{"vocab_size": 2048, "qk_norm": false, "attn_scale": 0.177, "beta2": 0.99, "doc_mask": true, "train_tokens": 241900000, "dataset": "wikipedia_en"}
Each number is 500 + 40 x the weight over its row's rms, rounded and kept within 0 to 999. Layers, rows and columns count from 0. Numbers have three digits each. The size before them is the row's rms in percent of the matrix's.

# layer 9 attention output (transposed), 192x192, rms 0.276, rows 112-127,144-159,176-191, columns 96-191
078:520485499512465529418470462500531540551527546499559409519504518479518523526562496491469513416486484489519506484573457512418427506484456532442491465462511503497568497538519453507493508593509527477479443457509479485491479506488555567587445565512564503474547471484522488520469529558549457562
070:478537480467496478526487456511552515509435504538554507465535529469492504464498519537442499500525471439495477482499467498458539482555496450513433451469472480440509546501404560435544449513486523504452464477482420495512496548552516532524493507455539443463549519484582558476417457491546470539
067:508509519547503552500498451456510490504548433506541568500498602513482496486461586501512468474458548493513515521472521520409444448479497488510501516579504535482510459482476538449557470505502470468532570560459496424490528577545502485548407518504545518445494476455475536501509483497467484522
077:489525451447497468483501507427508452486530471505483477482462502540511523545524416586511450456453483476520464515467483573495581508509497475462505519529501538474541506525497501446450479536518455546455473471479454460481482467467492537505497466499499410472517455465447516474451460503472538541
070:470501478528537506478537576516457554506519502581486451441552507497450474603462479558517509552522557471565475491478464520574503470448531408520539564523479494453434522509522502483569501465519447601523486494475535491440481519489482498457482591516495420451452465516513557434482495528467461527
075:477489535414497527492423499527488462487399474493505442504494536569507426530504571516503478525516464488527526475510555447492439559537470517499500449462460476486470439441540520513515512516494502485482433555442503485466513515586460470505464524458468471536467450545570515488495517455480467463
071:486432512471542507516500487431462466558442454530483461532518424543467540474508573530515459489526590509476448498494509471519483455443557459407527542566466575502505433500495474494488563499474503550483513557490514474600531497517476522422477519520483541444530523534447455456576463517480544517
079:519542537619601517481523519453545586540498548476489446499519509530567572539508499483550529437472481490439485494495539563489544490509473462503499497547474452467515449469534544473487482437466497515535429537461512401479524574531521492489522577487480523503423495449474584522498447542458498498
068:590523440460533420534449494527466478493472476574467542460465489533431570485471497479455529501462485497581496569463504474556566418500491552508475496485461448492511516474559484503520514481496473512510524494540480490532554530459410511492506504492477549457418542520471396504466525472522413421
069:516480517545485577544566455493475505475498503545545500511497530478494584483555467550443405464575518518489512508514442472478479513460517501459461482535510509510493466500489513400427529533471522450519504531509426462424528458548507460517461515566459525481567460467493545495544508477565488533
075:523408481497502420582534486462487439524514486538436440534587450473526468541496502495467503474487521498550488509462512474414467487464549441505526503507454515483485473474516505436439556513551517455510532484508532530471474429508463524449438521518483495501512512524543447459438530535529557530
066:459584442480435552517448450479543440478508523479519488514466470481474466535543525517506459500482522503491543496506527562381398478533450506471475540533478479525441442441442458524480478593500496466498466485459491525460459517490514505513428550441534475554470454453542507460529475464453506476
073:489504550441419508481424530475555526497487498503549450421515472548533487475471520601488520452497508567531524469481454489539438435517431489461501545494453497542487423492511475498479492483519445465493489457472457496508394450435535550449520547466555502527484464442518509412550482509510523584
072:481488456544497498487505480488494526437569587540417562494512557497469458456463448496526570476536471498436509470514546628541500511482491487472510532484448481468552480539509469506507456485503526469493518523488505466475535492481573491504478492536523482449473503541521474538406510530453497455
074:470489517525472521491523489517465473506569529501357516576528523545466436506536467504566548449477504516425494521467493522531494560425433397480519571596527493520484535500489451550511446447501509506518448585460550471467561488517564514521490526499534525438570520558516512515510502480496436506
074:567455499543457486508499467547484460463462513465485520427465514502507491484494464508564516483477496503452520561552509529455437466454478528558469390577516473440456476524540472572500553515499564552551533466509432506495520479474488530558423510436506485456527533522540481441478470546462499425
079:540548491393522497487526532485526526523491526435535550427528498505484461499492477486540510551501484479550503453485456608545505494520459476501479510426494532494421465560507483529449556480490532549510504522475526549435553495515547543414537421484488551578466582502509506511535516475495615568
084:546568511434504439448484480462459511526491470466536534511489487500516523505511459546496525525490542512467482471509514486495518491472473452500532550496503487492459554508519414591604531412452498534511500516470530508492535506429480485538531457438502493558517603498473500560500497435433437443
089:490497533600493499488519480564456487519513532506573513472515433492466573525524494402418473472477513475534496446535631438499539531507517522508475605530496474450512499490546468579516481494507477490484392497493574552556447489504466517513499516519467445624484515528516510505537534513473501423
076:505490495493514518494465499551512552448576543566480582483515550535491473395540520592502466520503501502463498472488476491560439510502485491577418534535483515455484492476487491493504489559418594479508509516541469544587537504479594527527499504470456447577522398471536502548460532545491560511
087:490546492471430465520465452452481489468503522556474488557524521552469528472521488420539504479535526520462548550516574499510507513524543595503480505484532523493522446519475513439532508519541497490480455508482523430553470533489509513577480562525545489492556522560522443516528456505512452394
084:463502511422507497482541532531515466541501476501521554518490440479458442488500424482476485510498571527482514550591469539494542515483495466528553505496459506502502496508532589557555545499506521600439477513497519467521489504477502475460461494472502541535543440528511508483452477514423516480
095:465503450516488500496470484552496477480535468492472495531441492527509515483477490563512455603506460524493471487520462483539492509515513528527516459457578484522527511488475497531491477435500527458515500418407436516543516536560521398480454465522496444518450614512452451550463487477550404472
079:427486503463487516491483510481533472500463499445502529577454492513479574501516602609549453505524489486531463464569503487497486452526472502464521496507520517492500506527448503575501485463483457440499543552497456509493590520538485475531493468449497486506535564465420511516557558399455398537
094:516497564457490562502571567462484605474445552444490497573512564480525508473519496569437439534474490570508453472604514485515484514508523455512524499544479560465453502485477492557506479457524502481526503493526513507491513517534505516491498444485491504531554489464518498498553530489612469488
097:490502544440453487565508527530521437489528489508543507498466456570471443529507526514519478547511533472442521485512489492549547474460478465471533482483562474525444482508529410422511525419448512462537539499538449474464473485486490484490400381500485450508554557471476541538485454493468444528
086:497430497542491563501443423506655548527469499464451528439434537557482484516544463492524521525500477504570552520525479563436574486489524489535472498480550429483530497502496511539459459490537468524521515497475551486504503526437496446510525502492493476462450518513471475517525496498460544484
090:519527520650483525496463487531460532419490524559465527486501502506515517484516494529450516571480461487435470484545472508510579497421558494484495481561553485497444450500473456458481478468519514485530485567512492503587486578480461476550526403507486470412480498451427501505494491475511400431
090:508564527504477548507527494526503517481491472496383478480592549558459550523477487511514469488543456527522489546456535562478573518454516537531502478425431448540528502509569564616521623428514534478512521523534446506501462514523517469495486529481520469469520479498546525537426515503467474430
086:471409472557536434578500491473498462466483550503483465540566470513552504500509503513497479510526575497554523479447531455497441506554479489466463581457557571453459492526452508484408509558526507532494527445482466457479472450541509507542461425576480450565599523534487461509492511533449519508
091:472509533564521517516488525534432514475543467465505463444502533506490513475523481523421534501546555491482505443446469599555511479462510526458477434468466484486548500487539478429507517458536555489540519467572433580482502523469471602458493458498470503477552435504437542527483491544511504499
095:417570484470464487350550485543509512486518528501447531515540547467488502498495500520515440549446447461539463520423421493547512501472500519503487580525477517497493462444427550499453540487522471509530587503514482450579550519530511496513517468499450474473372490481547524489562517411520560541
076:545515548585570473547498475452466505456529487520482532481480547496543503562486510449467444405518470507425422513478496411531482501576521464540526472528485443458524517533512545580533530529499540502453473472554564468574543484543523524513501454523448510532502530506550453571524485568598502462
076:542508441453457532439482552528519501517514537522521478470450486478519496547464474495508477600478526392540544528535480545440507529465523471467499481493473524471439480423514494471535438481521477529473489502553474508523456460526457481419527545518563502585508497542496555428501444451563577515
076:572491566527476442512533478469489435529516502529488450514477493495506571474476461478513503479549518536504489492536554569471511450496511500538445495372479484532468450555484490507492467561478543511475503569543535540526507465527477466442542514568464497501427483551518520525465474491534472490
071:540553533300470485517473399591480477438545501490478577490531504535478530450500476475547550430464493467470520479537486561448442491545517517500458495461423550509559413515478439477531528535462505477520529456470527499468506519581494529461484549479543509498502494541503549481463489482530540512
076:495541448613476531477538501524489491478503532504533462502502504471491466522426581479487435485424525472492474478496526440417457547491543461483560510536513489440487522563561495503544513512463485501493443508497469549462506391559476482490495414569549522469488426554492468433479425524509512516
077:538490505387519532525578532484510474459567444531465472506529508510526551519519533472512524512490513540413482566426523481536499519509482449478471553532512474523484499518555496557509474498520524498544524552479543417554510472449538434546456548517500491456540504472558575498573519448516475464
079:496546533378479426526546476471471475511433533494528464497499457488502543444559501546469583526446529508528539500450539522447466587495485495524468561485500555492427386432524481497476469483503525416486473582491480497427530525434498529451509484474466494523493487477536487436479554484530468588
075:505550450695572580508476458443498505428543459495519533488520504445458423534495506466503520520459493521513542483540532498580503486488568504560497477520524501453430508492531457480532538510474529493472530502536493567499457515456473496470414512550466464471502542551437492494448453526550522416
066:429449477467480577508463533491492494491506473455458474535526521475470513484481518509549491516517537553500511499464511459540470455510521489454483522489491477553481484556469468514476478463583502559583541521521489502533445461477475457533470511503564514525489519464498478447594505408503536459
072:487522543471465505513461482526534505492473586544512491589499418495478469521425451439453482488526505508468559521522539524371497482540529475508480481480512546488432458488447510543459474528563543495486544533471508554475487535567446518493516557483529526528522487521451514545487466480465492528
074:505508550576495479490569445556509497496540478520437569556516514467526485467556454527468510456480568466447473523502476480547481456446525571488489522509451487497542474547571512504588491454516574512532515529477504409521563494539512565489484451519492477461497500499423542493550465492491465572
079:500474514521524471525545525513510544560567433500472468506485502526536539579567477528527460458526536454526509461438537483569513463485508476456560467509465486559575483451534525518550578470446512475529491520561487400492524549525543471567551474429490478482489474489529528542497562518516534576
071:477510480531511546489497429463564517495509550461516539518463500480455444490492485454480462527473519506473557489526490562481483497466559479599516533525471519455429541525522430525468458532482529559411478461545466571437470497455508488493506465499501554597497483477514462569488420474465557552
077:501495447480490486515560529501496475560517465528523474492476451486540484522469498479533474564531497512552502556490477556552537521500484527544509511525560462499525584505413428505504531536518538542477504487530533469509503463449517487529516465549477551562519484484484501494470524455461502446
076:534452488570556516462489546466488486495422485540446461494541488488513448579434506553487487564541461534544409493528540493418449471481561455495494526481439543512425443470494516538547477569521434533468498501451462471495515480499459469384553487524461475533461509500451511432500523528546592520
063:546443487494503465518458520521482416414500498538481495531460475505505522531484509571492511604455472519552586469538502545448492542538478550552475456498543525462486517501482551441505541564513444462496534520503553541524473472476487514498521564527517490432495459482498481572452476519460482468
# layer 9 attention value, 64x192, rms 0.232, rows 49-63, columns 96-191
062:527515482475602544507500516576461542481518537545530445548434450466485529503453555531547481548420542479504507505489524500511472549561501548511554534583524557494432489460484554400542453516506474576475488546485541480493455498491484519518485509543450537531456438459546489449488389433550531502
056:599475434457522461558590511534467528455444478555533478564475550445526449492527492529503455559525509530500511545456485583534461464467514473489442476521501479503534509419511501514519493498510504482471464554574552506489495549493469458542472516531529527490416504498544512551435469544512500517
054:527454533488429467533441395576535541449496528526549496502452415573511558498511477501516478506517435574437528534517505484473400470534429495536433568585514521534534451515487522517525543461530509484488483571474490462490552482580523496468506452518496488546453459506479528552508569464530577462
057:511552455479589516460542466525591463509575527550538530443519529491532474432422436524475499546478384429572457489558480497466461512488534492536547451465499468514532443481546539517487494520437451440476522523482470479497517431526458543618517508520561550525454519526536535421473465456468499541
055:583470528445423545528450576449446476490557542507488553477550513529480544545466546462473506491521558551463439538394572542504511545497439497540444518543480443476518494495476512441522422483584543508611505481498523509493496538467506458560528539593502528536473503471507484530553508454481458540
062:484499516551505458478545536411510505490429450578548464444475465575487499446529515541506521450456586457496481482486567525512446543443457512454437574492461548388492496483560460516542528482466495464500456541503514500501453493498469566507562468497471547463502523496554430476524546537521476557
060:497536545556538491487486443475486453472524552492561459494458444482556448501516444557523501516465528469492490484473478469463499476431541506554462526475522496514466515462506479487513461493508507466499499535519490542539456479495497554477425577469428420514500502539527512490508508512502538494
058:497477530442459551518476450538529501539479498555490545567495519550467451476509466472549529491538554486529523533505516455504521469478497523468470472540547511560532468479450496470567545445534510568562522454510389531477493473507590470529469489520508493570537470510472446485565535466451530519
060:448528537502421505552503494492483466468442501490483496587471483472468497524526409513441549487493507524503478464516528464463409491506597532461514468540533561527567441447564579485523458489548548493476493524494499470518484550527491528495513499557504594480431427510443533508445442464489521503
058:543552505580458492527473525480507514487490506484511579524480560543559510544535512525432466486452516513510423479500393567487564490452518502445574480507441542484483515509571544495484542452443504538499552477491522505532542465556445443507501527456514499492546470456448484491536516584446444519
062:512546452564545487518489493446493554463478472483463476507517547477481518489458539481527429434528539507567515489426516480458594531531397532590504460473466504529547490529557540486490527468499475475542455548533487465446547471483561424576566547473502420470513585497496557466514474511445473515
059:426455429531492504491527523485455441492483506466569513519422454463583531488507516506511437496497487480505463514514531472472432535584449478470475520563570594467472509534521433455522484474511468517611488494581423495525461489488509499449572464465447489547520502473447524479473446474501479554
058:507484530427519492464585422545529505563528557451505462452458511508528521541489440471509545497483478506465492460485533525504474485549587468526490477531517561567503528473470503524501539494523455503447454473516412525596474538460472463485489559515459471518481489509538563569476460424475481477
061:499520455515461490543557489488598576493469573538520523544516487507451520534443487541417450569480457546510496480535559463531459511531492480450589475524486525464422507514534512535516453549512505528554433475508543508478496455508467462448543549488448471499422552455542514434530502503524543501
060:527511600507496481587455433568483558504469469575527503460485443455564478433522554551448574479484490543541535459482450459546504574467485492474508528485447547508480482494500462548469566510495486488564499538518493528512562483508484565467484459471459552508530506452520554470497561509462466462
# layer 9 MLP gate, 256x192, rms 0.25, rows 0-27, columns 96-191
098:471467514411505474513457504485470443550466509417446532513519468464524543461465524516585532540515563559504586478542559564530517525503508444535526499457601438495505488470518444434538493488441469505534447517455546512509530459482448417523442467504497555491499519502554423457504587505475572517
101:458518475523535460533511472487397488547529501499483506537466474524505482551568516464502540547446482532447466543472433468521504561534548448531418473508526559463471436468521515448525481579481496489510487475516583440471577488560543520484461470493521451590521568454472455469488517469524501530
099:543508440460517497476447430566457483497508517479516492500523536469486446521532494451469486432453492534540465541507494588528522521508508483521529530447522559478503504494519425494517417509478514618479540560475527529479492562573565448522503445533473538520558461455496555564502524531462553474
108:465518452522546529530519502449482525459539465418485450466441524523452514511479549520466490461443612435525520475539432435599540469458491497485503472482543534487442484539508486500443551474457501548424539477468533438515425490526470450466511560501453499483553466518496500506415471521497486439
094:407460449507465541505439537502387501455465541517483448483464565554519490430487532550488499447481523513496477516479419408537466551514518505487489475554521466478487514468527479503515502491488471546415481510523407491490458455426526518492531425507501490451556557422533498514519423463463504505
105:484542530453426486510540514591498506508496439485531545573502522540503555539458490537566440517509459513500494491546501478502505498506372531523527429492427495499512493564514516534503543496479560590495532504514500584543519442513479549461508502502497530491513528474448409532499508493504449598
094:525483535452568513457464496439561507567531526458442474489494478415475487557523519566409515477501489503465541527524501535571481482413536474513536419514538556436472462595415472532489483475434574473456536462560583490469474527539529510420494468511445494577474486518542477468481501538483482489
095:553570492554483482463532551494582475514462560522511556541516492464515461461585500470456485448491525470386466549435556448450562476502508522501471498451502503528504534490443511469567494531510507482500430452536418546479501495476584551487442543493498421583588530514517518567493544475464453447
100:391553507442426515474516482460429490541538503487502500540530542523496440527469465577486474456567481466520553571537544457468495553485587511573549514491473539484538474542430445474544512468519481441408469481471476451526465526507504455498557465531527450513559505477450498481464558499458501492
096:472458533508496565448528483533526447448497480495550525510474511478518482459542516466500522500486476437560411503543588512564548534469499448511510564483464459556475477535593465512554516574495541494489520507492512502524565430436465504520495567523499554557504470485486494414538539541494504585
099:445439488506505457544484537476494499506452432481504503502469451516535439511511482520532534477548503504526458536455567507525513464480511427501478511473458461489511491563507442484444498499519520447476386530520467457569529485520540537483591445492497519486516562506423474500505464519536453572
104:467428527494472532443448565490404463491482469521509549589524481538532474488567499493552530496458460485414523530505472444481528466519508544483484488488548534478449489504493480487449450455459527535553495456508434594558522431530483550478437559483564516556453492485504494570515468426525520562
104:459408525482538505515472490478540503497540458533488500533461526492532477505475475480582595483494494507550495461504476475547536477454511449498480478516488514463495490491512458520450473505531440415423479512490488532481535569457507573455478552434540467435509415455524521486451524485544407488
096:510477493529487469544540502478486530486454494463523538465530459524504473511483549518472475503469564490503514483500525496476480556480553512485499472434477595535506491534541554545505497451463523450520492596476472536506506492488510464512443443498476497497485497556601503443538584467449423554
101:467503503519424551463516477501424523496485547664470488494476472444532419625506543589489519483493496529535581510426487559475530501564491492495512469533537488514534507496486457504462483495557512443465421569503418517561508576498458505511534454490571531557436506526492473457493560559487500501
105:462439473541470534471551551494503557508486417479485528530542447441507470480487562524544493536438564513533436564459541512488617545466552493490431490465455508536475469518507492522496446416479506597488479499501544523524549531576536426482485522604518492489439504410486567525527522439502511504
104:480566476492539490479526519465509532570560509567482454496514477501491502485591476443482495517559474462473409489511525480570479568495539465550506508543487484447450539451476487538515457472422468467496489513506464455510476558500498481485554561515471496452546527442543456433491555448472491504
092:473464524468448531492472550462410528407480525522529507574486468522379476542514462500545513586527438525540451562482510487545452517497487552548442482540504522550513586508494488505513560526511494576535504581437536488539470470510468504386456460507526436499464550541512450477508519474514460525
103:483467544465456485544490461464443524468461578391509511445487451519492488513506541551531506497504464502456480486462522491457525510525555477460510475465559559569508473399453494519493430470503421446494454473488552435480535528487498516387522524557527507549466449519519476593579443454477536494
105:485462478549527501514470493510463513447478421472562419398441502484540466487517559451516573519502516462445451487465464438492530482550601536487488468419517490501532488399487570523495461459482445518503495453466518441472483623500450514502441510538467450521493536522474430520477568492483558444
096:437506523506533515479497457433487461581482470473546460522480471505519475547440499466506437485466464478519507558518512511623499516500500425538507568534468461475490530550447497413499440522516468583487457499462446494501595510477547480489526512493481451563510437492503468521471452491560498405
098:520543529503532525520472530500464533489484428435535464485464492453520494494465466487444521478566498469502411509447531528493543598498491472564469515446576499471523537534554483534486516489477565427478452514553485432514528514546569484466442568534577491515522473483490514475488500502483489528
097:475576466435485523504529478506488469520530460533537521539440455535400527501518533492552570515553525577434555509603521500418527443542520491499573495483527487540476499541534499495482540483465470479536434499565473538552430482511520517499459532525552459522459515537503554533481508512553499547
098:523461389446489470498509450495498517491482537473495495539629470504498444535473494463520441464500548524408611531476500498545506480555544499462496494485504505469515473407514486539492459546531447564510534470434469567460453473531481518491510481481477541537544576498496518448563474445475536549
094:498475467485556562472601564448462498557450544533578464523531424508479456452505486537477505481456500462461445486505470459490539472544542472508448476486524540481478432477482442508506499529530495552479452448478530494508441444517521596467546493470574447533482511493542522504486502424546465472
099:529472456504474486539485515553498444488512480529430475504565558476469559464543538547475515477500539477490500496547528496472509536543557502487509477482501516542541476414580465523471445427471441497504519438516518544428472441550577509457549546536424528506493514445548458472431451477544528455
093:500535472536494515558533475505480473533466544524476471571523462508586463457427523477540495512437564517476448514521488424491487523526522502520524482500486551487515476459492494587436525499468570546451527520508469556452470476510481501474488440466516527431476520466514424522506476444539436484
097:502495406454501507446609503486489476525519502516511556419459442469505458505547513473530424490496494394479430542500484547565561527450491483552431509511486500463521449469521455430538501483467482552487519494549547457481479457457476595524509467539478464551530492484482560480456424423514507502
# layer 9 MLP up, 256x192, rms 0.259, rows 0-26, columns 96-191
095:432496465551451517525429564478510492475438498543488507493542457531469409477449504544442531486479570484559527471472563499421501558542535543505513421437376535545522467452491531546416484565507447472560496522465515473454564563493549483500502546468477490498559452539480547528574422528570457484
115:559528427540534552477512442435508509488421560528448482521510454504485478486526541544549422441543548535476523426505436538567482485456541493542500446538565462545521523510467498585495512548462487498444509464495497467557541498455417546497547536478473489485440513507506498471560479406506435530
099:474504575530537484488531522461570530482499588540515540534488501568469475568509469493500464545478491468494505538439512504492453486543480493536480548498496509519574530483470456512531463428480583560540520445578522479518597538478547472419484471540511477532555521520552479487360530494476542506
103:519503475521504556540522493442470506532449554430459464542467388472434464581544569517493467571489478453471486466531501503470483548446516488421518456502442441532489554543480440461541481583405451484518476493540527522566577491576562498452482603500527460489540539495559542430520518492508556512
096:493471585467523568509464463483497529478510487483474500491566507445473495513476594499549421472497486473515528547469541569457424459510494536495470495522435505498541506526505555503531468559510547539579492503476579450551526453548466502502536534499523484496439512437438521486548476520529452562
103:478486542508493481475522527485569528551560557417561452547474417471519546528488510540466476518490599630484493494519439517528449476457574427442550513522494546507480502482431540406446521441532572500493531516507451444506503527483501450479453478498489532516534453512568592449508518503463546460
096:519488548519524458449475432533513562498579481560529534545497492458547525532507489547536526548415473486502479505490480455524387516520501506512503482544414530453537517486553532590441554483490434497539460477485457579508520601517521547467510552543608513477578485526491420511498559407407458534
102:559569446572510427444471522468433461463506521510425498458467492466531490446518468440512456440470461522442402469457529502473524526516516419527511493566497485520472522475506456518547463506445465582490518474476487460442473455525455490533406485522496507515454541517537466539571510457488528474
101:504559519571489586501445497508486508533519499449494544496541472453524524506537494495479513457514489516536475551445470505517487486478462472521445505484535544590528552415530520499437559577488587535556419503578445493478503494528499507446497460569486514474470485475503452418571515494451508502
102:531514588525530500496518527494493494495543556496483562466477553502540553469509518476466549533492458428555451463538532554556514505459568480507552509493470555517427543497524528529516560500512645491486549532527475530532470511505457474491468549457552546523469480475466451555475513541473474475
102:474553466539513520537571513497518525543447443427528500470529397522530410504530555543536406527518405499443458545489577479535567502563499448463535500541449512508511513525521412497501428503519513470526492601513443481495508450490514545521542433485470464483494554508484482523493466532542507514
097:468503499432518443503399570456488415488450514471511563514469542509520498521530507505466546477480543537491528498529520555506523561535461495534563544548531462543475436497463498507434476469484526580520488504494491531530521519550462420532524462433467512486500517477457525537434476586572565554
100:538502528534542487504480487501475524518508507501539544607508447486468506428559450449549514492520447480523552391485461477519504443454504448501415498552486461500475544584446496570478566479550488508493477525474439538500503535460451494524480425516487455438513436427435525528440495532556515544
105:455475482502458508510527531526572484536502460516532487570499585496539497553496501561438511437428501505595456379505541575501475533472485504490521449497520582531384494474524539445475530466562467474507462470457489414524433501447486469531516476484411585547526457600495527484510509497480485463
096:562480483438444548407472444482478447507504525508446401472500459466550506530445529502506508456519543474508505531494538430542473499513502513472541494553479472498566478512543497512508453456498553463464484499437416439505540529486521414438474459558460446502487553438510438467592552545524467515
099:473467472512562491533502467536532503520467518563532477505493522486522546498510459461553477475522493450460492422559461452533522458588489466445576510541518526520562533514477538520442595501492510525521509442556458533559520512455461523551529485448527562462513485575486491428429476444446513504
106:521537486557536498507501578481553546466553471484516489522457434487480527521516490494476463442497522462516419469480534452530513447502433457551517555422462461527465568514560497469504520508563495462491459463441377478516533480473516518522576493413438440516473558461527505524421483480505513458
088:485465516497592486558518537476519511511429545495471391528501475445496528495504471499537577510479456488514439512560444471473484542443475458547573482521470535508387375470528498527467381493492553493494478549512531538455475498535535502524524473466573478571477480474553490476509471413459521477
098:438568501620490510553468502480569462486491539535510521520559556413454511532518457490495512495465482459461550506561513571515508431537508474508488463464514512569563614501473565497465451492510479489490504489505467417550466527441487549563487554444560514510485463502497517528569438496504477492
102:503457495505509467529482450517502466474563513511488577491518514504462554492506495538543495477491474511562527458477547478485479482511471470467485474518451465514509519452492546463558471481518520505496511528555561462427432508523429490413525575515440531476503478493540521539533503497480555469
095:514491513509407549566473517474488474423577465450500513464491519534501532468473493449526507487505531527525548461495527486452466443550531534517542461483537448412470467442459468457538474442513484507467586533522466468482497542433542555464499501509551650475446489449464479515531447451518517400
102:472573474462525429473478502467514544496513557500457504578451528516543432480415476554485488446456539507485465441443487463500503452522491497478472479446450481483485355527456517515384466473485475461496467517536495515500550488543441504426473520519510483526559421523554483440525555484472515527
099:521422535476531473550429500461512457503541534484475545538440522526451509535502455467560525521563513533501489476565551523543497486497543522542531495496500496532498448462556492479503488389520500486544489447438442509492482449568461487448523558510490480532581525488476533498415516555448488603
098:498526522473416559486498495499460508531498518464485501506568448538474464547501548392478482451421515480491492512496450563524510460531569529543515466512470552501449464485460431499529491500495484468459467461516485524502550491536542473453488461552510504508571424485602408549583503420501493443
102:491485472496548487531521524517475506462547457448503515568513478446514491458484509530451443387577488540462489551501470558500495449475555496523491548550503479487458509597444563487475494515473462503528542527520457523501505458440487492479450499461476514539439460445529542521491472500553482519
097:523542515508511465488488451434541411494499514496471468446558480490534498483500477537525548499556446475508475542491548508561481541415484460503532508510516541526505420425491522492509475394553448476540452470511514558464502517510498483500571535505566502456593511438454449521429487490519457498
097:491459478573519491546533507448529565422491528481504476439562477430469475503499470486489484468511467428474520471504479470469516533471497520518501425487462467498437533508432552557508469531439515434536500535505535467443538526458481480457584566516480482565574465495462442533509490527534522511
# layer 9 MLP down (transposed), 256x192, rms 0.246, rows 0-26, columns 96-191
095:626492523405517401502542479545568462480500546504497536494588463476513416538528524545479485493482527512471518452493486425459490493592502420501506511490504479470472516529423541498458431514492521500525447492500513524472571436525480509485428465473466535494468466536446416501514520545505464490
108:548563435531470514466552476490510465495471433514497521591500481512508472539557500556622490593440562485506521522474478522537476518499496518523527450500493573448460492529527506514490490543479471515428544471542497544533507475498554524557501504457513507489531464518484522498457413496467466395
096:477519506479497548536610528473468491530508487525522473517497540495410473526412524523567512518391487479492609509480592392542459450498458483460523491526526456571593546498513500545496513464449483466527454473468517501457532450475540507472556573533487432558567518518481539465525534495547461538
098:464510410489567517462412453515540519529423519487510491486405492505525502486481430456493398455527436512513483410552495552543498478517439541436571495469475528455480499568501498524475484535483504497453475502510541434532459528523439513469512437483524468512480475458437552411485507484468443472
096:591460480439501526465467462510500610469503478567476454504586467445512480465491497546571467498501569505557440558474508501499467482525465475526535471492455465493487448485561550518430522570520470432558507496567542561553444438516459527477483482457529585487540469433470481531495539556511477455
108:501565545517507519507543427531500500468529551436465476575475471511570539578440529572492480535541541518455443509457493537483463495574509581529446494502517499466496466505494466458463530513523500553506512534507440503509539456574546503514476394579499465543561409447506503494483532489493500536
097:536444526621545519482560406517508543523544494504524467498584498498436514457479471492518545515502513435534477517516458466459509515519486485522523480499496479544522522433541479521552472548554572459470487466495529553503472519543548521515502469506500607563510502533508490498411475489521523479
101:559607477582424537559489438551470507515556512568594522563510522467533455485473488478494493456475503535513514491557521455544561492465478464508493440523508518485529516452501450444508526500465470492584536543484503480534555485573509503572478534502516525586583442496542469502503505551504473420
096:414493559382472480523537479434531484467554486454551471493493519524514519477504448509489502468494527477530602493477522466496508499618543499576513511549484588534495514534490528532459539552508478503501522532522468499473511410497526548473512499531520554524575432462471499548527497488459494524
102:518554479585501483500525565500511519480493519500518510529511498558503509515501414513512448478515469539522497423452461502489460459509474580471453510507531566527459477532492454493506475467545534495541515469521531554463480586553488538450444432508499467491472483468452559555459469550513480401
106:557468439638384502571535468413487450542455484433522522476526470507493497512517517468486489530462466516512461518449522500502491567537542477511547556473536504464524506492456409500467528496591511467521443482538470564480419502504517471461564459510540481577515528513503486436564446491558456501
096:521536465470518489552522533497450542535434529493518507566538462532479418490472505524564560485504570480487517462480523533539515461499572523470561503486490515505488473442518515447433553460529558565599548409468429502541524422517550540478446559446497521495526521511526534515542469584517475466
106:554474454596475499475534482455496534496542488489565422530509471483441516458467525519522417543504525479544444476537490480460590464443453519537500471496509489450510512501492493521547523496478505456468470470469529496504496533550497465488453516502489587448467483398544492550445553514447487392
098:563534430453528525500490566489518462496526490558486454534538525491506486474464424474505468489443555498450485489528486460546463470472473581545421439545464414412454436488487495517514531557495535502492553508488532511561476508497432491448550542526485441527512541442509540421586483507456560503
099:510481460480548464509489398517468544530514445533504533538516494536531445427389483465526532417476521455466461428481527466558524462509516499479436557511495560526564471526464535498553449555550542588463532579546486513498498509484505503485429498478527459506499470513575502530535500497430485526
095:442533478446511576477563560408523503471557454489475511508469520459548441503539468514504494519484523459499455536523474550495630510478457500506558556484489425541487513537539542603506539471521560555516502531445538514561517488489510484529546439490548481483516540440521524483464412497493466492
104:546531499478575523554546506557540528524476485538516543499485560526550504433503548488423444558520521498499473498515503461559503484485518461486488465517490483474558497505486532504507459555486488455536393464507623533467560551531525445542535478551488543567506573425444547476472496555531471547
091:510531456429450565560459519482515537454528495484453482511455507574439568489528570452495510481419501542427530479523518495489497511531514553566492492504470546503476546548508521427474553563471473475585529574528562502494528523504445540523508498534468469433519610546456461500537541497525483504
099:513476476589536457507509546543508454545493512549553494506463549488487557442465457464482461507455478492588498435501494469480518489486517487525497506442491416438526511466475510447522569459521538463411561484489533540401466395423500460516537522510521463465493521551494540504460529482467469491
096:425503512432505528462503478419529489539475497485561506582455489468459463440428476500531429475444570425528434541577576480517505545462527406603571485530545522460522566456503517520481528430448436498489537506471505466509517524534479506486546493455510558479495526493472457484496462545492496521
096:496545450443513480490503550568528433476451469552499488540506506490530397451492577635461524471552392460545424486502544456515496481531487485522520556481466501417511551513469516518505491482408467458470469514484580499545476559534544526454518451482558430520466452507542483486505464546515565527
098:504470538434523451500482515523475457483569495563565468540531561534566550553512537484494461552541441532510496471484507514448579544519474531516517540540554531535527529547440561532520514497513490460527566530466492484492564488519563477428543533461504469483463506535482553489491458474530524467
095:496456465525552530478465518512566445485491460553447492437531466478449457532496483531533486439536489495547518552493479512565491526501533422510480521536489529578492538532511503472462495529475585525461504440444464487520528495465468499558490521494452554471457501425525481512513490473536441491
100:443505593484449456524564586523522523480528477522489502462452479545533557470438534440542515532444525480519464440519518561504490518529492498499450455483512552527408448482515556524495511502493560525549494510524487541450517477418454478513462468493504476506468483525533415569457439524524355511
100:510466508409508531485540424561548535456511537481518591493519449517513524530510516533458542522473461459476526483490500501471470526527497478524519485551480499502425433514549520560531484544531504513470467518510561484461475438496452464592500540474603487480516431438497556517542485554508412509
096:518470434534494442474456484480465464536523545466473450534528559455500495523542581549431506479479516451542546458523552469443493543527548478566457571521483561493549529501485483464381475529494503581518554509491539518537529430533558512498504556484457542469496483491497488497531498536570466415
097:607409525464458459492517531476432534497507530514456483470478562537566462473525481486476513441487527466496480465458608456538492512529520481530485536459436516488530546541452609474499518449517486462516511537515472489500459548495454525508594538473450452494521533482493551459425462570470451491